Part of a small language model's weights: biases.
Each number is 500 + 50 x the weight over the matrix's rms, rounded and kept within 0 to 999. Layers, rows and columns count from 0. Numbers have three digits each.

# k: layer 8 attention key, 224x224, rms 0.0797, rows 148-175, columns 112-223
# q: layer 8 attention query, 224x224, rms 0.0951, rows 149-176, columns 112-223
# v: layer 8 attention value, 224x224, rms 0.075, rows 128-159, columns 112-223
# o: layer 8 attention output (transposed), 224x224, rms 0.0691, rows 128-159, columns 112-223
k148:615521538543531455523434436489429556535506495517471561546449488474447568483531516499445418522431448434408579549549498489501499603516444511498488478491513492498493495519501559472522533520531566491562442540477439479516507450532520537499439445556509447548498499483553522523473539490487424548586498624479508503489487509466560456466550466493
q149:535496468485496517478558492455463451602504515571471502489500522467474477431473484529558554461484433515456508522450517524583485562492503469613513516554519462560509456499492425485525472520485564479507485515571488579483484505458449483489491574455482501469459511501519613471441561507403493440457459533440429456547460554451541524494631377429
k149:562481474463514469510486394450571467540505558509457575535503526509503550456487464509571548534465447455441482470445593555496532597477458506558554443539561497481531460501511436497472475515476548503486521498502549453595465419480489515503537501598444512524502390520443540494490568498545479436483517373479481428541456529469540570445573439459
q150:498531498536492473551471389559526524486445487525499470497534479544570518508468490544543595566450477519425569510531501519455453538529523451486504507494572492474527502479470528605578506517564550512593493479454480510524492541536515503508469530476507476591524450431476478593489521488514472462462556550502595502510555455474522508438569496491
k150:473567472522488521519536473573495500539556443477453474548553531518607516503471536488491567538456562519525522473618561530435504497458597384469600342558560594489541472483502503546519523494597526440626642466512551489560516533554518568519584474587495464541502463485511553517532410381542496504427548505482575468566551407458519560523544434523
q151:538537452495574522568526478565515501528503481537486512532439563552402498467533482518509479481516440566510483524467450570549431464496474472515465530418469494470492530556476496465551485508571527499513533551489465502510475523430507457517456511510464521544474459459475544558451471500493514508471639541422458519507472530449495555429552509541
k151:525560496534574497527452488571532497506400519502472481547497402472474488438492446408542576492509442530517517507551383571609435448496481550439585544450474568533600547498425442501453519467502555515512515535452541487492461486387436491527373464534449444437517479447501545488490498560519562420486601489443518507430484503503596499415401531521
q152:545566574524529471504504499534486490533454470530543491506445559559500478541493477455424486455536453510471557609516512534411432552499521520460515483444495444501528462564411485475496467521502492471511438541494549549511525549508599534528507510484498514481500441515476492478514557451500513549496557518506560526504475492432467473528408511533
k152:614442480499577588535477510535335479481478394514550467447448428464508516522489479518489522487501480514492470517468437520565457493492541499393555479510524383536608502607419521512543416594531582386531463421484504529449476462527544545534476502559516550445460495368538427414543478516488571544402524459471568515555494445487537425545478497547
q153:514434479559503510543494413489521471481537449506545455502571470522550438522484505555512534482470424523595382542472524494510479481465509499471535440487514486456517495450456480512457519523542462531520459491448498497497501586465477513602457542496493556587504494521527517526616522490439536581515504596479462496507523569411507470464465461455
k153:578468480590463541525496425562484543478495391487453516501579494521541519524590513481535513551547500497671434490471524449537507508439519509415596516515470498430468502463566482546524519545546525460547488498497512457478554517437517536542571520539371479556486483474485467592548493516493515553416501578519535522470518534540493506520488497505
q154:509531559582445499441461471520451508475501498528487412550433521513522524516534556477486513458553536494436526495485536485498460481495427484535517442524508504500506473471509484487512595543531474452407532516468431473484564504417522467470543518421486514470510520486479546420506490557527422510529511423475548548463497460512592436534483509461
k154:432445500506562505511483480517533484436459514492362484491509536538516511585515551572507491481507589438572492515487529450499501525594468422458502494528547477479465507478532448452500614618509446469565425469473419511525577438425544458450554480507506430500537485426460452455573482577606497554551504407572521538501456539464457497523541430480
q155:401483536589545456556464484501448583542483463489454492511566595453546464480527470428447402504535497541499483547447430474457513558510487576511486508470536391443508513538520450532449538556448534526497498483455504511485384469562525467567537431494514557471486525483543541532556558538443505542418470464514496444533477454471503467530439492538
k155:488466446556503450513455548480422556479513367486448571460588559554514489452543485532502518480505544563572504475540432535384542577548562490495532484458445399479474514418517435465453525528479575525516565435558410521526447456540598484597514399560481522485529475480488509519520504537533536472437472481453513533560481494589485474543546458556
q156:505455550628477350485430362426436543478509438520396517467528494493452469497467559560532466477488446524579473560511526450484493440488499473499506457539539565523549569438477479541479537511494500517499478569536510537507524522461445531509515437472399520509501495474473559522431583521534529485558462463522533550473525424534519517482525545501
k156:526542560581540374429450359414548525468537475531489488429441524499508529497518566551514452519592448498639520513467541471443460460524528510535454454570536499503498553461521485598506513550530554500477553545522461537509502508430494517415523438496379574549436516483547544482495609480589533497575442553560513517497531440498484438396478555478
q157:504435510526472509504495448570535547500474404464445410484533532457489479543485563464460560503439523469502496484485466483496581419554532550536528533441543512529530453519505541440500528525552467570431535591519504496406468587522478467502421499492470504506464545564429485545469567463488514512478424518500473484449505475512493461522573526566
k157:509428526422529402501396471507599537547492450473477503453517411491503511443430562545474506508484487411584517582497431490488582433486487555506561588531608540549473493443448517522499493464602476579484510562491470538449464601497479610552443378525391507439455555592462497522443526498519479503553395591506411533495536514576545443468507516400
q158:428506515601504468528566479521458473500503541546550521570442386465495481472531506435462485490571490488565556483441522548558469551468494446544529549523548499476545505474439422504478514540526542433415462418559475432430545495489517490529577472447463559480512514573524448598440471509540501509479468491492522533428525605501503536484439577441
k158:458624445563520501501410531490472514489489548481443501507489462488610486471500453474498448467587445506551618479356521488558462513567449463543549463525571464404513510508431511536473506545505588491493388546588454462396523517592621444497572508492530587465505530452454515630499526579440482479527504515440570574451475612474429492512499531472
q159:531405468521538461547533442487460534528490593492558486513494438477494526584501524508486538492538443482501360515529439513543515525518470492514493434525498517495504520497465516494515493536538522466496531433433477537476553538464460512485481446481497528483525488459494503488578508479519561591512477483488525541571451470463533480465536491501
k159:552480521544498462532528488517511474540517570466541508528562455472465500559451436458447461451579422508556495565521467437595534542492450479496518519543436511520531469545508564468562543534469476516472457480452458476465455442430425478455495512471533445539390537479500502467506489546439508514504491450480576577455454516408574574525491486480
v128:412506553487511466432502590482483563571482542427465497541511587469509490460487496431466476500524548579535490543539418457516462577494442553459449535509543560508507574456399518534467475539595520433469422469426553464498523462513471540557586504525440539493441521557546458548467520522509463537491495516499509461471587514449510478446547422454
o128:580497459549468498425513535499527499516588431531483466573547532553460553573497493526486493509515540498452435458469515539500482373506580485512511523525420432540519398456533433475560511443490494543523507579549474543551498487573545492502488503492521453472552450523476554426503463485546530363465562470464437472511378423485479528511480531438
v129:540504478435560540534510552499413510464514498536475464458529496458557455521463567536525478503604523512484481438523537582533463528540526444468573503489410481479491534479452545568457445495484528548470459426491519557509472454446560477493500493588564493586472576463425514451528567596622553517555488421525480588562465566523510486536445607508
o129:538488561517537442485453460565602584476447429556558507528436474484465482604545485404488571526476445457518496525501358522546464501547479539567477511503560601556466453490454452339521539495431464466511481540434401487487573488534514466533468525527568445528494457504537596605442464458461550548485486564433486427427573380456509502456516475481
v130:402396466544480453586551474524520425495437562578532551535509485536564507607427499474449511446458528539535547415443449478519451532539559497503509542453459549513559451449525495390594530498455527507499455471525528496504459524469487507528457521490492548568475492476517455488454464491490542479538458485465516470566496462524580507506432470479
o130:513582569520524498413506442472501488437466408405435533513463490394421541521510486566500503573483450422414496511500529486383541423417483507521435455524511548516490479520419514586399520458602406533550495505479498514459571516599446539406442405523596434562493518526545516452534512524406536559555564611554535438438558413585505517519513547508
v131:560416432566553551498462508597496543471546532532532519566538461522553482544451415460561444503521501485507448463429483454486463487439569630423389478474429511565577460457481461478513593540528531518436535488574591512409464481559511464599507502529438506542537463542487456445553549466544561449439541477474443410504552512526474532517513517462
o131:444468450488446453504520536457535504508404470512559394461491542509508468488534562476533563509468481481506527489559475504471541554534403469450535467546597446484474580553428463623526448476462550537495559488442508428547520421451500531484514504497500515515609558490493559521551509558503443567483570388567533453494499509524543520517464501474
v132:503490529573494507481567443410579543399545515513481485506423564491461424519544491460512511452482547469512496428566533556559400449437490600459480446499537499494468412392448438544522538488488529451455469554487493539506541533513548457506557511513567509455504490515494454499496533571503543456534471500523486559479493518473455517565379422522
o132:450436398458498535493410535446457506552432449574510483455588483457460521434468459582511491491480372512484494521538376503452503547498463462534611485610423509536553566554611574522469547534503542572494520498487519543477503469470449566515493465477464496570504470531477478486489442495508405519490639482472591417531471523488513546597547537463
v133:488526526531520533464492460565455514462420560519510505510485502574472568575465530459585520533528469551531468449498526549501530428465508447525517503519546471472413415522445546457432523491452472595511486573518488556575488476530487581477487470575483470452525551454511498524486549492596504498524426441489519514536505510507558532477463509449
o133:511526558454454479559465593417556482443601409522574493507435519505452505452572452522450532437536423416469481576471502438575594581444559516517523435494457552527547504545633501518607454440549500551425469433525499478458563498553522511525496437412566492541527449539455448580614477505383592537452520507563488500403571540511480457464455467530
v134:477494539486432432344529472640550420493581552485483513429480444506540505550555364550489529470459487524509488391541510476444507480555501533454453522499473517425461415524436462450545530557496548582540559420594507563524536485478492501587525465407478455536551550524477483452526544445410499541517501537550420536499526446512409540422604584503
o134:477532546497526468526468544479483596536433499595496519525483490523493438376451545494458505470535559527468538626490564580473483434454437518505481518509494478477506557509387530546590457552537502475535441556498469482441494481474478392431490480555516541500550552536514401497493432584521441476510484480482532432478583512486666509580486536587
v135:547454458490492552542542544493520524486543505515432503496531497418556532543454527465550467463494442474519564417550514534547487473514469592525513507459502485430575343468542532494421488480465552473480579441504522511553468462455567530510509412540472465550533418494459497433529580545491471511517534510563474520465562488453520480554423497472
o135:517481522477513460463482570509433528570409528510528508463415527450440416492524473516472471554484502545422503455474525458394498507500475506594523542504524476516515598520461389461627492498417441521468515501508493553534544540509546481488431607456466585481481576411507526487489474514517462537489539480451574602481439539556529564500509509499
v136:528527513433558463463527532552479547472439518497530487381521418478498468535519516536481422547511556503523570563599451527466579444505498453430529422387541519536527557502484514427484546491516554477515553442536454500561512495438534490497565538544499459550510432552507483504511544552466551434515409445507471517486468516551537490487448465528
o136:454557443578484501417534420354517485555546513518520628560471528506475585554467450479530506412501465553543525579447670498539500520536466529522488462569446501402441480463442550422411401521454466500475516536552522492520501480490439527602545406612511459406527594508564543502449533454457517523502477529518462490457493556446520489492550417466
v137:469516547469604528417491569519453445510479589472495542450437545493523445492536472423485494567515516515447489572488422493465469529507495448441577502541396494604511497572520469508497480532527450410516515517489556503480460556471503523473551525488564487459564454584497480393528534546556485476556500515556483494441466477505610541436457490528
o137:453541520549539462515507461466453511550589409489462504439548486472489604442613460547470468509503518477487495403485496543479549373505503538442482532484543484412414456443528602500497410508461548513490578561552546492503460494544431575557434459559389534460523536458460542620466514470477454604433522540462424453591517521550451513514541556498
v138:600573491508526509550424481441460526508471489420546480444470531592521446484496561493490469572514507451555533551464549484538518486481535465390490491506520602476431549553498571521504448524504506511467524510486587484454521529404532566462497634469531533492485473443496540521506500504455575451451502596513411529526472491496485503465479548490
o138:466500553488487453419508616547443486485562483512517512609484517481440546373543468457498541429514519534528507477572470505494481516463384472549447486540519444515559475473503461462414551486569519585523428430498506480458430434524382523428506426479478529477547564575463546476454448461506480526563508505480555528512441481416584507501588455505
v139:416449560553424444495486423543540461524445443456553491520498636496535523470498414558483511491520526546519426543426547447480453471427471474423572587489445481481509395488470444499539531500566518522491459530529599488422468538470489412474587496532504485427424507559460528473496421429448540512566529576464433493526530568481566474539467486540
o139:566550519471498424538452513505369551412504531565467515562513472490494497462519574496447512491516498477478618525554462472521635587452544527594524501513586477495449596460516581440503442522447497533442483520439508511482480479448516590469437560477490559435528474496515463477518587496460505434429430503554521399489409543543492513516488442471
v140:469507514505558539510624449506459430495599543509544488458454509451437462527508552588510508588503486473519462546554511482403528464541500554474561528474463505455492567529528456403533448423531481563564570495626579462502579490474484484522545424464533465498476470512482586491462535442560507543501509494471541468497536585464485520555504487443
o140:535496457470512436497441464485561557508448485476436552501577591529565525481498523456461549376456547580467481489419456491466550530553468539560539474419534489516495497464535506573462483483452431527438566459438532523498456487433553393507532566558477566428546514467546429504566469594591511551518525517491462468511474439525487440532552438579
v141:526544498487465476571484418565454511503528573552510530500454424462446490476550506465568421482506539481439511523456441519501507507498469532538594449475490464556502464568455526568470537503484470505493434554519500501532493523539526459459543525446555499519502544499526415496500460524421506539478494415548392510580535529498546452644508547527
o141:534547562464458427376465502456452527486479430504419487442496493480568485422443465528506595568525462392568540530501581458572449448553499499464500494473530525511540483583495506459493458471456494474457511450456545556412535403462534485539419526571523422573510467452517539501567457509496399483495514559508465514440436448477465509500476514517
v142:527450573464505483464468433481457556552443566539573516471501519477476581509513450430609429582519519536518510491425501476525494517523506570527513525559470538447559445507511487535442463411509538468476528451570461481489389519428469478544465474509553536478517467491555525505541472537506542497449554498543528468536520598479558554545498552451
o142:468481462509485543544505584560511476425511522448472493508606511504525407489495483500420593485527539500439528499532467513479519510493484493601544508533605538543430508465452486470592540522558452538535459445409515486452604465568512518488527528480531462454513463548496510548536501513429447445494393524432450596542531501559410504433517398520
v143:414476607494511517545485470526569530485570547529490478399500514383491522604524432441513439442576556427488496511481515504519548470480553486455514450477484431457573476540478494502460441428563473477486510527452464472558463482469504578471441531486517594536547602532488496459478468487606483449486511443475554536497429416456552443447537401575
o143:453564432458538514439535533436493469435458455555466507538474551545593502428476544551535470508523527474536455525567406481460471549432466614519485529503489477510454522478545499505439531518500580525527477532564489508413543506493497479457476510485459441479436505540481560474498467468541449522472466474516461496490545535498527536535510549481
v144:519442494523528526509448577532476464495561533467414524479427473548531491376502497521538554586508458542488502501484514516520569542494445524541575463618543504483473550411486507486544447512564499447420492534532525501541469545552486435513451560485481444516425510483462496441525491560504487566452469507512434594473521493590521482487428372465
o144:458466414473519498509470481439547492528455503453516427567439495500532580471510476406515497486431513457477563463514551543541441497469467529504474603487515462557509458519565486590580435531474471566516479479507536509449551451508523460480496446503474535483561435472586490482477485464470469497481577596484510363558524512463443479418515602478
v145:443487498487499473480460534523562481548476491490418593598513433522458511577442522472498495421433491457500499578579551528420445562472495539462476512507476548499501413552529387478526619503512482596561574548490475547478494434515527445538503442398584457515523584484462520554531502467536426564526524477489564458474542573571442545458454512484
o145:552489484574551489485519539467444569504571615539540480449556529541437457480525542511517448599476472553528476559420551480465469386432404471454480533470483542605551573531476525546476541545455552417549502551493503532450456470489480530508531511549426514455480359459570507560550513533463605516473502496503509442464350483514531502482558475565
v146:449475459451438438431529520500507554473410476507446535492528501419473505480477483434473511477511475485514439575560479528535422511491504584413516530477485591472504559461588578532518501472542564513572436484474445463464488538557517414541414616582476535553508462446626500532505540536509536495593534477548521514512426505451537538483457472496
o146:543469514560571524527439569483457451484485487462567534508544508496525516504512542580445458507428545510546466409443553556490506431552632488560453571560468458582401547522451487445421441512484527488488521521515572452592532430444485478394534452443591455438513504519448538514532484489403487532483442460528475447449479539490558390558474420621
v147:481474449477613509489578514488419592540490504537573402398528497501476430487441563502463494522519486449459439523461577524611446376515430530481531465533575390458508510526501504483452490536511452540445548446603487514548421507488510592507482417524478511483460506529441512562533513461544403491483472544542509477575486480547533474546437465475
o147:536461490622457476479436471460516453440507508491553374622475520464474595497600540484510461460470461432505510401631486558505469611516536493500506523427490530482520569502440507515580531433506560522521444463458462559535491457533513495515495512478450516519402469570404489466483442577561502452529521525433463569465548626487480502472437474428
v148:500516449422480499476495432451487526564423470533562598502477459498468419575596469514611526496469439525516495415546475558559501490530509562458394450390550577569539507530555510494543454529469510475542551448554481490514517490439507454531475485451505498571443493564474467495453507390518411499458496476491527560530498529463510515480584460615
o148:455500469595492542526476536535492478458511443491481476470491427568458472477374532501422557470570543628428466474431588516476506548513503437537522498597432572381459468455435470562498521443512527486483497549537509484563422465467546517492441563542516477501500515358467514547538524587528503450498480512508499485492539495445524522478476527382
v149:533565465481453525478492537413489524537567579527393508501505466459463451498453450472431494498550458508516543558509478476565510454463501519477560476541551487535530597504498411513495488535448540531482559472511498444530469508487471548452525560456562466506484554494470519507525565495464482486633474501503508440458459478563470491460435568446
o149:502541571506478549530542605559497456540440427437516475557456454512532572472447511504509490527505543464451568484494520545465477506554413488536477521453457529470387464477490539513591486529483458502477477506517439457519577450481562522494443450586488472504571480496546509469484407516539410556385526504556401506524524513492502515572557493553
v150:470425463524531482494462589480504470577480481546484567541459485489512488537441458540500542492547469548557541484557503476473462576517538468518476573543479512565501457519555488466492455505443483514442458491507497498585510502423559555535516589513438437559495540464453403489536519456416526471497413531581544482418483550542499373525445517520
o150:481539466488436573485511464515583472502538552481466311442484531570517541521402545467494494451501526472453601501487540520543488451443482577555525427576446525482440489472547417380459507478479465495523532512519450515463507515538469468521516339488495499466472454476570621484437537617468513508484546520399517619537493477524585605481502460540
v151:482469556542475535504498508465445497578571475483436491517480461471458471462520509530543460513582445532540460497378467470553491447474509471469459443486460531559516529478425470487459518504500526524522489474511581468456477507429473550543541529523490495526598430544483464579445487477529510575504556508425540412559478460462537455415464480575
o151:450544523430533554463453520488472480479416539565518485465573481530474598583520468478423583463451525512427517529618507565411432608560564559551501453462601448420469401495481527607526440485559504509447507460554519486494528402542470517553475462516615545537470553517493516502455462459497496449465442443575514565474518438464432558585516541437
v152:471462508517463488459543461476487399531521545457534473571444405518544462534544478466492438533519537512554513490547532472436440593509551501453513438519426558453514481587508498538517563532493437548498568554514484506519475542518523596433521486603574577577481478437514550569453483441550478494557528494409484461613500418465477414543424532525
o152:572529503450500653577482555559451497465439513509485420447460503518440523460468526534546534457547497488462546442383534431546447435481437472569514555497502422561535498414354509417368423515551506451528478430482593487487533495499504461529471484453518422569535528535496580617546537553523528543480465511512493483474444561433509507481488573360
v153:475475505490510492500579537465495484531581544569511532522475534516484501472487564536469418498402431484468585512515526482575551517588516415491576515445539521570516526542547508330500509544519560486517606525480506532503507492499496535500612430480465402428541529537527473453448620540531439599532500470470621496459430518573500499567498458539
o153:558555589475490504524406488510500498503561519403445473472561532480497500425499547468526517487526565564518520525576392530435563390546418517477445478469487591445511551523440503581502487491500453514450542509523501444610594479430576424532451510574448575519458477490528517473436437515569541379528457529474475554459567518461395486514416520542
v154:487450516524512528531369478515434543602555502533489625515520482426567421465506546558527434463468518518528539506574503543489508571536527515453516455441513543554503472429522388559446506556400441491586520529561525563552463459542472514408579469561458457499446459407496585566568577453432478519514437562539522519459427526418465467568531493480
o154:633484570491480508473551623515532471493421554510471378488516557444413572417403516464428516611406513483507501578502510475506529387500471445521497495512505475436494500513520545392533564431522490517470477522486586463445495579426573499578486501450516483394496469549533469504489518526521523513585558506433495466502547583460487540547491425482
v155:479625478391529517451443447510492531474545477490460412416429500508475438446479481550439576414507554446494453474512534556494452526520457474416558466521505540513490457512486521462463522522535530511541446389526570558490567536433539482576399512603515423456531385486526570386496532528506488459575410556525549535552520562518534418547552499524
o155:486491524520535425505552598518514551577428502612554536528474525461484521567509452456585471578510488498487420470549458500556502437455448599468478527489459420495420541542494508507563452402467534502391414541491458457531462432491476581421641457499418507484448536474529457556541515612485522503497530534480498460462546417506464517504508522491
v156:533520505555465549593468472493454434537482588511490429498485519412486448487492485526487457556571474410504558493424536437537587506431542498576524467475397400469489446452482522418570531508441522530444463450551556552402484546422396573516574548566563462580536500445427504491439452561451501479498463486544501453554533452510486432518526548617
o156:478522608483558450386517546493630524437526455485479553340452520543543537580466523489544544434562521539493523463482488503488446508517517490477517488448488503511477515552494444541473546513603491414530490521443539494498516499482450588513521475435470507499512482483553461527531545448421435525485542523444493558535486484464569500521480495470
v157:435475438490553537404486539534472541463499562454543445489509476515422565481586376495546489527436500462499467551520524471519471486515442512513477533620472548521497474571497509529558524553436556483466466480579498516541494469549450515432482566520475562540526530572489510551602511579425579445514520550493547469554487490531457460559404480423
o157:444452459491364501479522536468494508542448385505446512446498561511565465495485512583526435540520530595485528507534485493493538460499561512571537533404533469598417473453533549494424413428470507541464465543450469530507535496455510462567536481480485417498527459545524408466495543492562456573474461478530428494488534554530494524496563573532
v158:451454454470542417521498452457471498541566454513446462535468375536549485441392526605586575533570509479501502462520530526594593476470502530485555512457528489478488488481508526426519528526513499550508548514546562507543531526523535484540428502545528526547440464524499508447571517416531531515500493531391555555538500575514466402554559491528
o158:550498518472490440551524539513566478483533540502507493505582502512519480562624476479495464495387554508562542481475487510505419513523466483503442511522427568551474498430484490441547560507460523548485478406572579517506492548509481567443600449560543523488558540438496520568479467556512489531520395514487520391485482392459554562472465516529
v159:486411540554457460450469509467495453432486502546488469475538485640484524577469433405473567525493376525556452508592503552494486520450437472512560511558489452409540480463528488526477501575525566508405555450496408447529517506579558490427471465398501465506532517473511451476539413581490552526535485515477443447493414546555524450480464520482
o159:492534558439545549555475569470526447542546539528505576521452472469436450425563539474520495475513564446489529569515515454444505439509554510488480456454472586573471592551561521416508496515454499539605447657565570605468451516503492487485586525621452498494501542534399504465522541490506465497509517468536631504476530431517564536503423544513
q160:566595566545416588519476538531482506454393608556513428487609554469471512607492480463448461412544515502492538527544355454581537661475601472446457436583519477528583488461544570436503463508535503374520382450381553461500463455512416510483412541564535417498571533489543461531477514498528429557521475500525515491528416455505517459584605471379
k160:526504555510490573547543530435445525451465542564438502531595505538509549501476440540557495449507543590404410513524427498509483586575509468501418542508612490535522485531572516517581578574501523529535431468481509426533397537460543566467436454589527400464442448529548528530551497486556379484401505480542517507545470436475521367519492566418
q161:498479471595480433524490590519547574494479470428501567519434501622499490566520463544521530494449567556543596435493568486595378514493457464442525476517463451467535470391566459392509544578539494377414339433460516573493436524461540439569540566520476525489488499495504518479514529481563545533486482426505528453521434630471493461513412415513
k161:448454513457465536532430542482372504516498557539503579441440456513520510544674549425501514455430422540465521466448550519540497504470435516450548535532455394425499444472523453486439582500516566431594493460580575639517517495412510423594525523553442443453448485445465469543514554565534521466433578389471602497570467554463487526448412474413
q162:483461447545499517438516454543490513488444542496518507646481513496537507382517580524513516604532589447448471432507566385451484515526437540483515501433467493436556539439495613566421495473581546441641488433465449545501493506460515496556454522541529527496528531423540435511589484484423551529535639524474563457434533446517505462557492485580
k162:557468480561496428494506534498524560428460505479542532565511439556559458520508436541524490595462539465513494419547443489514490519481504525505461504460533496561516571536441600543556511516561552433582384508504410502502439466461502512495485482489535481533645391526524468471554407447474433535517571664505498470441464516493422424535443500532
q163:432447440477538497452473481471450531511488562520514534474474578564477499525412404533514481495552586527461480440493494464542523421621522441505515542519525390512508494433451593441492510561526457524515541520509608538559467610494565564523496626406573480431536425539476443599483435538458502419506505517374586531501396467579541521498543537492
k163:493540467501458523494542467569468538533448549543411614392514461529512457574422612559458537460550598541468319477485548508514538516493370500470490540424461491499534497497482483509466439581595445522483428559516548567512500607499508576436611578433609431361468527601481431554458453532501562469527482470379530569525367472563576528535573451540
q164:507523611479564525390525592505485465488492474518480519543558482499416486490527536482421470457472499458526505541502496518539472529516546529492448648645444475519449509426505478401544476462488531508479523473403629562474580533423550572483508607473554461460426466515515505651519465501485485585420488466536490484445489492495447474458613519512
k164:510569587578519558553590468480526457446600520529464595512462382481424471445480508495501415459495564426559443582517555501521597502459572499452523539547477512517473494383493508514498383417604530446578554451458565524537560478449586444491551516588467456447398488515496574529579426497477491495411467481445452488440567490426446531525407541440
q165:519478541526457618423552540600441534568594530453513502461511538579493443576456563496404528479543492531469522546583521552415463528505457588517528459552469538401398438547507516553456591448458564548481650462492565553558489587479440504526599465531520449552455322473522453528446454513443488587514574516443506534434485525449440519529635485491
k165:444439633548581481421526526482369465474553535497489542589501452534404464577468474496509544557533556462400515531603441512478419518482468517543538538442458529477426507537491482479457554534462446463484536511448461557575429435415494553501518498451473473540491483497549457483483495507548461530520495589509505442433525406468470442511536478493
q166:541468512613515438352630408494422440651428491625611475593441524491510483494422471401472490533514470481478513498490427381448449389655461465530477477523456493518537435498466344508449433411493568498528596589541556418496456496478473587559563482467489609540473454468565480595533557536573465478470613464417584655515580519423475469567542548556
k166:522499552468506474484579526513435425485526497478487488560511376466475452528467499538468517574460453599468451655454432511511395557597537482527391494581526491447543445520474517511454403576510539460486529582452457487508425562465474539488491513539555537537548530455524485502494499481479461463487560493485505485465444445472589477501451499464
q167:522535498614542504566492570371416495473477484439450524461503507450525553536605565437487578480572462504511400492568410462536503471588577492530465491537534539555585378475469534537446577511525456565508596521485534445508528557481531394518592537445526585432481477538614435598533494539506486578493520558525527441479539475609371444505483522557
k167:582455480589466454498453527535415487482537479317481615500438449480463430435582480482536465555519339483592466458438498440620468473455569449430506562474508556506493465478505531491534461522489319545574540492475495453513573537560584490473536542515665547420581481529495567425516508456560608469458451603477464521377605488615408537353468549646
q168:476652528470616510439508452398623523607454541424521377519461429528481506589501589518496557558510452533496539493546510506578456453469553510460532522492502514433461505503468529554516630553489542499436416518494490476504521514441492531415504468443443428579499464531471472505573523511581469485622569481484553485493486578527460572585493432444
k168:516455585508609454537518469512475531514435526452530549556496512432481511587496578454590515541453450539424505472546487572539500507447471511561538522486522496514470597560455440481565538615450555410467396520463418448472528371516542507439538403439532461551517449473545480425567496518485604486590540609484524483442572468502564537472576491562
q169:489439497443606507498418404394498463552507509572505479651551580494515518557556445503550468459511470468577601569438512569507475559498537519447444592513538383600458517519497556446403484490556532443501514554425623431450593542444470508394525544451414515586453527402489459501441566544482519432513476368460570506447496439375570551467410435455
k169:513532437534517520551462364474562552558485498518409509442511536533569497510537406410598497474497464387562489502453626522542531551551490498466606470414512502453498552505462491483394508506557423484589481493512551502484637531527375532409518542541398523459401641517448470523509491531495628527542489500438536514591469508504529537521435399445
q170:563484479486358538450539471516431512389553489426545608498531488518529413496449511520480536481437536492460381569551513477454485512483532591411471525528529557492535551452483486495537473598540503481541539556466389458466522477585490486443473443527605429491537491548527446450551420557419575535540511506482629501533550465489449596474512495434
k170:522470492475485428414524481478491513470524507439496504503478500491496521572400397539401511528481551525461399460569497415547421445552568464555484535519499442509512552512501456510523575564458474416453454526450503519482436501426517515532442531456599444595496431469491490436527495489481469532449439498493474515465491490412570527440502522497
q171:514465544447509460566490615508479438468485464519457589471501533518526479423465458435570507460468484385472612460506589506542478599553417527534445486529474407444520470618447531361559429378399512601523510483504516484395614405570572474435517523527419485459556480661442573493524444362620540418514393506486674474554591516404450472334614594507
k171:497490529527558420420533551551435562474501469505545562566519501371492556497496452536397483568506521448558567470492483468475503570599520526550429471558499452511515489601422594462532482479417450490460508508522339570442499518557552476394505485481550475600572460506568485490530488491503417443530448499584487448476517471499547524496591480541
q172:600604558507522435508484449475516469520501376492452558558561455535608427527520467383449414450460520413533639491475486493416409487519578544525418439513446390388383433408623537540485442499480425518506489467468519552490545548516506518483413424453552473427506534556531553466397482557558476543474480496475575489473442434583542480447563482488
k172:599445542545520456410540500511454537421579410549431572529498423493551364527531553515345434510432463419381564570555518469487548606557516595576456517499641359484415556497435418538463463537454451453443441474468473517563510488545431546480428409450608487538439519549588463500462463477470457476512472578486490387457527559505536494524502515555
q173:433412489544537565350420568562510569504395466436456464501565447479377443479498465467526469518496441501394518575422480502505486421500488545454575552433582482572423500486478476473390525435409440484446464530549566494411552489456570579494543595482446443479559556505482475379615520536570506482435506522440412580524529481413499537497502532474
k173:443469454556518525434532605593556423415390414471491546574579477462413488476573525476416566460471465563501447516434438527504456404590370613568439411472571442477501503485566433516555523568573489466428455443369532597483551545465568597484509548519513389512614448480626473490546381404530439424511434530450419573587500484423428571489422537481
q174:462484499540606515436492448402518544563571443452513455476452448449504574556442462551515434544504453507515473421520514529565426553550507499506456523458482485476457459553529483550481424531467502602470552518515502523522566522555538518527477449423616501655478471513556516473503468518479509521520469511501488491484461498518388536542546458498
k174:496569514583482614404502385451568347587555578473424504458449442530547543372355418632453473443487582509385444439548476437566538435489554555519512482455503394517485417444512461601456345531508502449429462560503535454557510469479550472682432488585553525534456544501590561597489506466435489531478499462570427417529477516364553604480384524372
q175:474483629417497483525576461507414566465620608412500629532508413459476491430429483451544572568491454507433485508463595528549548482478467537505586496495456553534579364538565450512480435468485463621484497486597520538488464555465507445554566496434419589521532501476440563512602444522529549482543465540557511504524450415386600513421442411444
k175:468461442446512505591477589513486563639520515588528433508416482477502465511543392459513564458620439445484492492484640527458501459497502520518537437578441497496445413492585479506547427461497522571470551427453533501509480426478525460455545459491416552497576468468455492532575482597485598467550565566464552565545457519589499555484414433481
q176:506506571541427509528466510554488457480411485448468518455532530496486534518538464579480467593548483470473533511542517507571464462511443431347549491500511470521472511553537536539527529422541575480617507438542540483518489556437394515408462472579508480507476545446510532485470453437536527483554538586552471535433542570526481403515508508459